Weights of a small GPT-style language model, trained from scratch on English Wikipedia.
Size: 10 layers, 5 heads of 32, MLP 640 GELU, 3.44M parameters.
Architecture: RMSNorm before each block, learned positions, no biases in attention or MLP.
Training: a variant of Adam for these matrices, 107M tokens, 6513 steps.
Each number is 128 + 32 x the weight over its row's rms, rounded and kept within 0 to 255. Layers, rows and columns count from 0. The size above them is the row's rms in percent of the matrix's.

# layer 7 MLP down (transposed), 640x160, rms 0.153, rows 288-325, columns 120-159
size [111  99  99 101 108 110  87  96  99 113  96 100 112  81 100 104 117  80  73  98 121 104 124 104  81  92  85 117  88  89 109 132  84 113 111  98  99 108]
[[ 77 113 115 174 174 123  44 120 146 139 179 166  86 106  78  96 111  92 134 167 110  34 150 136 150  94 102  99 104 126 116 139 165 141 123 148 143 131 124 162]
 [106 162 131 116 116  71  54 149 155 122 118 147 146 176 120  95 129  70 196 118  87  98  93 138 162 157  87 140 143 169 123 110  84 117 139 132 127 101 164 127]
 [100 103 125 109 114 143  88 109 134 182 178  49  67  87  70 145  71  62 108 185 128 126 175 126 178 146 164 140 127 188 110 123 145 131  95  95 171  81 137 190]
 [106 127 144 125 130 109 128  71 180 102 143 185 132 133 179 116 112 174 132  85 138 139 154 142 118 114  61 124 136 195  93 150 153 123 116  90 122 153 163 103]
 [ 83 127  98  87 157 147 167 115 144 121 130 147 159 142 143 122 178 170 110 131  88 121  96  82 150 131 146 108 147  73 138 101 128 128 171  57  63 112 168 134]
 [153 147  90  89 117 101 140  69 133 136 114 163  85 151  97  90 190  66  74 136 106 122 119 140 116  98 103  98  93 151 130 117 107  98  73 158 146 119  25 115]
 [ 59 162  66 165 147 149 187 130 108 120 159 110 114  86  95 126 116 180 148 168 125 160 175 104  75 154 159 113  73 139 189 108 135  65 140 164  80 125  69 210]
 [131 101 154 161 145  90 144  50 130 133 111 189  86 136 110 111  94 113 108 127 143 112 132  85 136 162 105  75 132 144 131 128 122  98 136 214 104 136 115 205]
 [160 160  87  96 121 128 174 102 128 118 139 121 108 141 126 134 153  88 110 160 150  89 121  84 163 145 127  86 130 105 111 111 143 102 140 176 143 149 137  90]
 [ 73 145 100 129 117 127 108 177 101  94 121 123 167  95  94 155 116 137 149  70 128 162  98 149  90 154 128 147 115 147 178 154  99 150 140 167 137 145 189 200]
 [ 93 121  77 164 100 156 137 121 157 169 152 111  54 128 131 110 146  68 194 145 198 111 176  77 112 160 108 101 170  91 105 159 179 143 203 186 177 173 165 101]
 [ 56  95  86 166 134 143  96 114  92 110 142 136 104 152  87  93 166 164 114  76  73 132 138 159  69 150 155 120  93 146 128 104 124 174 116  73 210  94 157 174]
 [106 137  64 112 174  92  76  80 106 150  99 176 173 148 117 106 151 112  78 147 178 165 136 129  52 114 149 135 107  92 107 185 145 134  84 171  94  77 119 148]
 [130 134 157 143 145 101 137 150 130 126 130  91 132 104  90  80  89 108 175  94 118 168 197  99 113 181 133 120  86 134 150 166 113 152 134 128 129 104 143 209]
 [157 143 114 105 146 139 128 156 117 176 113  80 151 168 154 175 138 156 141 185 107 116 100  93 196 118 142 117 121 114 138  58 183 143 125 113 148 160 127 144]
 [100 113  96 104  96 136 167  85 108 102 138 109  81  90 143 149  44 110 122 131 145  83 113 137 141 144  91  83 140 113 147 145 133 144  79 103 147 109  68 114]
 [124 150 140 102 184 114 121  91 159 129 138 145 115 129 120 146 106 164 132 116 169 124 104 117 129 209  68 157 182 100 122 142 164 137 119 131 123 149 217 194]
 [169 175 137 131 172 137 110  95 161 125  82 160  84 153 168 125 149 167 141 134  97 125 160 185 200 215 110 124 120 155 125 142 107 137 100 167 174 100 104 152]
 [134 148  98 118 102  93 121 109 138 119 138  91  75 120 146 109  89 156 163 143  70 153 181 109  98 118  69 110  90 112 177 149 111 151 104  61 102  78 114 168]
 [140 103  85 117 175 145  80 152 129 105 116 124  91  92 150  89 110  97 140 154 157 153 144 174 130 152 121 125 120 182 146 178  95 112  67 125 123 102  81 202]
 [104 121 124  62 113 136 197 113 178 130 134 104  96 114 147 130 164 161 116 126 179 110 164  97 134  95 139 142 159  88 162  87 121 154 135  58  52 159 171 116]
 [115 130  68 160 126 127 131  90 109 144 125  99 122 129 145 147 106 105 157 111 108 131 143 111 111 178 119 179 108 179  90 191 131  78 124 136 171 114 174 185]
 [ 82 138 134 150 112 138 101 119 143 130 115 159  92 136  93 190 107 169 102 205 142 126 153 165 119  96 135 161  89 106  76  90 168  79 163  73 142 120 100 115]
 [ 53 131 126 120  88 138 124 152 111 142 151 126 150 110  68 117 153 123 165 111 131 168 116 124 143 135 123 108 116 121  61 110 140  92 134  99  94 153 149 158]
 [ 96 129 141 153 152  97 152 136 162 135 168 138  77 127 139  95 116 131 174 171 144 155 151 138 128 202 142 164 134 154 165  97 125 159 145 131 108 126  96 217]
 [152 139 116 120 168 125 126 104 136 127 138 185 112 124 121  73 132 166  62 176 106 168 123 129 121 161 124 143 150  99 110  92 121 110 134 154  38 112 111 154]
 [103 125 106 172 103  95 124 132 117 196 159 120 124  82 114 108 143 186 206 134 168 152 166  97 108 156  92  65 133 140 182 120 184 124 137 168 128 148  88 219]
 [173 136 119 131 163 109 139 177 170 142 136 151 117 154 165  76 158 127 139  84 131 110 154 116 107 131 117  75 172 159  79 175  34 143  85 118 144 112 184 140]
 [ 97 109 114 150 139 136 184 209 175 111 146 121  87 140 125  89  77 148 102 175 154 148 137  63 157 133  64 113  78 160 165 112 168 108 124 107 109 144 125 195]
 [ 97 138  91 126 157  72 128 156 183 125 148 174  68 126 178 131 104  86 100 133 211 157 187 146 128 106  71 151 109 120 134 144 162 120 112 126 183 144 180 138]
 [172  71 130 126 116 153 148 111 157 138 103 142 156 181 114 140 138 131  88  97 163 137  91 166 158  99 131 141 115 109  74 131 115  63  95  91 137 118 133 139]
 [181  64 131 182  77 146  90 153 151 150 150 106  97 121  75 167 131 124 148  89  97 107 132 186 155 107 208 187 168 156 158 122 101 147 155 144 154 137 143  69]
 [105 176  83 122 106 136 185 159 120  96 131  86  93 150 169 117 108 157  95  65 161  95 142  87  85 174 144 141  56 136 107 185 144 103 146 148 129 140 161 160]
 [110  88 132  90 153 139 122 111 135 116 147 132 146  98 122 112 119  97 132 131 110 137 116 101 168 149 133 125 112 108 100 120 135 100 133 103 104 128 191 143]
 [ 93 168 115 153 116 161 133 148 104 116 140 169 151 179 116 138  91  70  84  82 119 128 160 125 121 109 123  88  85 117 137 190 127 149 127 190  79 125 156  91]
 [117 161 120 170 138 139  15 174 106 103 129 137 145 151 148 142 126 127 153 127 144 109 105 146 140 146 116 135 133 180 107 116  89  91  93 169 170  75 131 113]
 [162 127 156 142  68 137 228 123 162 173 111 117 126 110 118 139 124  87 143 135 185 195 107  88 154 146  94  93 114 132 148  70 143 110 137  80  78 138 185  96]
 [ 45 156 164 147 149 138 122  95 162  98 107 100 126  93 126 118  68  93  73 150 157 177 125  77 150  95  93  92 106 167  54 121 117  81 109 114 120 180 142  95]]
# layer 7 MLP up, 640x160, rms 0.164, rows 289-326, columns 120-159
size [ 97 105  94 103 105  87 101 108 116  95  95 114  67 105 111 117  84  79  94 113 104 117  97  82  99  88 120  89  92  85 115  87 129 106 105 101 112 111]
[[146 146 134  99 128 135 153 128 126 100 102 128 109 128  79 187 128 173  70 126 163 147 164  97 130  90 160 142 152 145 138  78 114 102  93 131 115 107 116  89]
 [140 167  89 145 139 152  95  86 130  90 100 125 140 142 107 166 173 145 111 126  85 146 149 100 118 144 139 184 147 173  74 123  49  65 103 118 109 167 113  89]
 [ 99 168 186 169 151 153 109  68 127 161 122 108 131 117 129 134 101 134 112 162 102 168  78 166 119  84 159  89 117  98 127  92 131 131  96 146  87 116 128 131]
 [125 134  71 147 156 101 155 102 147 179 142 119 119 126 110 137 169 126 120  88  96  82  98 159 170 159 138 161 179 122  65 115 141 162 172 157 136 139 109 111]
 [107 114 130 222 137 143  99  31  90 159 141  50 138 132 138 117 108 145 128 139 148  85 116 118  83  93 140  73 190 125 149  97 103 103  97 151 115 129 130 161]
 [104 124 154  57 202 154 107 148  74 129 109 118 144 116 110 174 135  97 163 135 115 104 134  86 147 129 112 124 150 123  83 157  90 122 148 147 155 116 110 136]
 [104 158 143 158 135 120 103  83 113 110 140 130 108 122 131 165 140 172 114  98 140 136 161 151  47 104 130 142 186  76 139  74 116 129 115 142 134 199 117  81]
 [138 129 171  95 169 162 172 174 108 110 139  39 161 117 135 180  91 115 153 103 135  41 104 150 159 155 117  97 121 138 111 145  93 105 108 115 169 109 145 157]
 [132 148 187 104 159 117 145 126 125 175 113 129  88 156  73 141 115 107 106 189 103 154  99 115  77 127  87 138 167 113 157  79  86 139 124 135 106 124 106 124]
 [127  98 145 117 118 165 122  75 115 125 150 195 183  86 129  90 164 159 101 131  86 114  72 156 136  76 140 147 102 168  99 128  96 135  48 138 136  81 109 142]
 [144 116 113 109  86  86  93  90 142 154 105  98 177 165 123 116  91 100 145 115 165 160 129 141 134 145 142 143 141 114  93 165 141  78 106 140 125 183 124 143]
 [ 84 112 138 121 193 142 159 107  90 112 116 148 201 127 105 179 153 170 104 190 111 107 164  88 149 117 156 113 119 120 166 125 152 115 100 210 124 188  91 119]
 [ 72 126 100  48 114 163 119 159  91  98  84 118 157 126 108 169 117 128 178 177 152  64 154 114 136 102 125 118 160  62 150 122 151 164 206 144 116 112 113 112]
 [135 127 140  58 152  81 143 158  69 112 101 154 111  77 125 124 130 125 152 144 116 158  82 116 124 142 113 107  95 124 144 144  91 141 129 154 114  97 128 134]
 [131 128  85 113 109 116 151 140  71 121  86 147 121  56 126 105 134 105  88 122 181 118  90 176 143  62  89 106 152 144 146  88 102 118 118 158 112 105 136 126]
 [ 76 142 126 143 127 120 114 103 150 203 128  72  91 130 104 167 157 137  93 128 119 131  78  83  98 123 113 171 106  79 160 109 119 132 131 135  31 165 125 106]
 [155 125 140  91 116 121 111 125 128 125  77 121 169 150 102 157 164 159 146 146 148 164 111  54 116  61 103 131 152 137 132 145  98 109 157 173 167  34  95 110]
 [132 108 186 126  99 181 102  94 147 177  86 113 178 123 113 148 157 125 130 128 142 125  67 135 143 121 113 152 180 123 171  95 125  87 117 130 109  87 118  92]
 [108 104 117 197 154 192 145 108 163 148 123 123  81 112 101 116 153 119 156 100 102 128  93 158  75 107 154 171 166  48 199  45 132 127 134 150  99 170 101 117]
 [167 170 139 106 169 186 157  82 160 144 171 115 134 156 131 104 167  77 108 118 135  95  90 105 154 154  57 118 209 127  72 109 143 131 136 120  89 191 117 161]
 [201 127 135 124 125 184  97 101 141 179 124 122 161 158 114 157 160 137 143 170 122 145  64 164 120  81 184  87 169  84 130 108 126 123 120 206 133 137 101 125]
 [118 120 144 109 128 113 175 172 120 117  94 103 183 137 114 114 212 136 141  75  47  86 156 124 112 129 204 126  79  92 200 154 160 129 157 131 141 142  85 149]
 [120 119 176 171 118 137 108 121 122  59  90 135 130 180 163  96 115 129 112 203 123  72 168 132 107 106 118  90 182 114 148 153 146 154 122 145  99 101 118 135]
 [ 68 123 168 148 127 153 158 112 111 104 118 154 192 121  97 125 153 116 138  78 159 144 141 111 136  83 111 141 110 132  92 149  68 129 108 168 152 104  91  97]
 [109 176 206 109 107 150 151 140  83 169 134 129 167  96 136  77 123 125 170 135 145  97 110 103 130 128 150 145 131 101 156 128 101 134 157 132 104 129 105 121]
 [138 122 185 116 190 215 151 134 128 110  83 166 151  84  84 184 154  82 125 134 133 138 122  91 134 114 110 109 121  89 112 135  91 153 133 139 173 148 122 171]
 [104 146 181 114 204 164 144 119 109  91 112  80 163  86  96 186 147 184 181 188 142 137 128 121 147 131 144 110 200  69 167 127  70 123 117 142 115 150 110 123]
 [147 153 121 116 174 147  71 114  98 145 114  55 144 151  99 177 161 148 155 144 105 120 147 143 108 167 114 107 159 140 109 150  84 128 184 146 182 135 110  85]
 [149 101 150 106 149 178 206 121 115 157 150 153 200 113  37 157 132 123 189 132  89 136  85 114 138 124 112 127 150 182  83  92 116  63 134 124 166  91 124 127]
 [ 75  80 152 111 102 154 163 134 135 131 117 130 122  84  99 167 127 144 109 131 189 105 121 158 142  79 147 150 150 101 136 128  96 105 112 108 161  84 117 132]
 [146 212 182 180 152 131 122 106 120 201 125  90 118 157 110 162 214 124 125 166 138 121 130  88  86 177 120 190 135  82 156 123 117 153 147 101  53 136 115 151]
 [111  42 120 133 150 128 105 127 118 137 115 215 127  64 104 150 117 133 107 119 133  82 117 205 127  78 123 137 219 101 131  95 143 103  96 136  92 108 134 131]
 [176 153 193 159 143 156 128 139 128  72  58 120 114 117 141 157 124 154 126 157 160 111 100 198 131  87 140 140 123 108 103 120 151 154 104 214 106 148 153 135]
 [130 162 164 185 116 119 146 109 133  92 154  97 167 152 139 126 171 144 164 111 173 109 136 142  60  99 109 148 116 123  79 114 160 145 120 108  64 110 113 123]
 [129 104 198 110 126 176 185 106 152 167 116 150 106 146  75  86 186 107 176 165 147 147 109 122 108  79 111 200 131  81 151 144  70 121 133  98  69 155 140 113]
 [100 145  88 118 115 199  79 124 152 148  83 114  99 159 115 132 139 125 134 137  86 126 112 138 110 108 111 142 114 145  73 124 110 132  70  92 113  98 132 125]
 [141 129 195 136  85 126 112 120 128 159 182 144 127 134  96 120 151 162 120 163 157 110  94 166  83 155  94 134 174  86 171  63  74 155 111 150  92 138 134 137]
 [161 200 100 112 145 154  89 112  85 144 135 143 146 126  96 124 172 127 152 133 157 109  88 170 115 100 112  99 160  78  49 154 180  66  74 153 105 145 139 129]]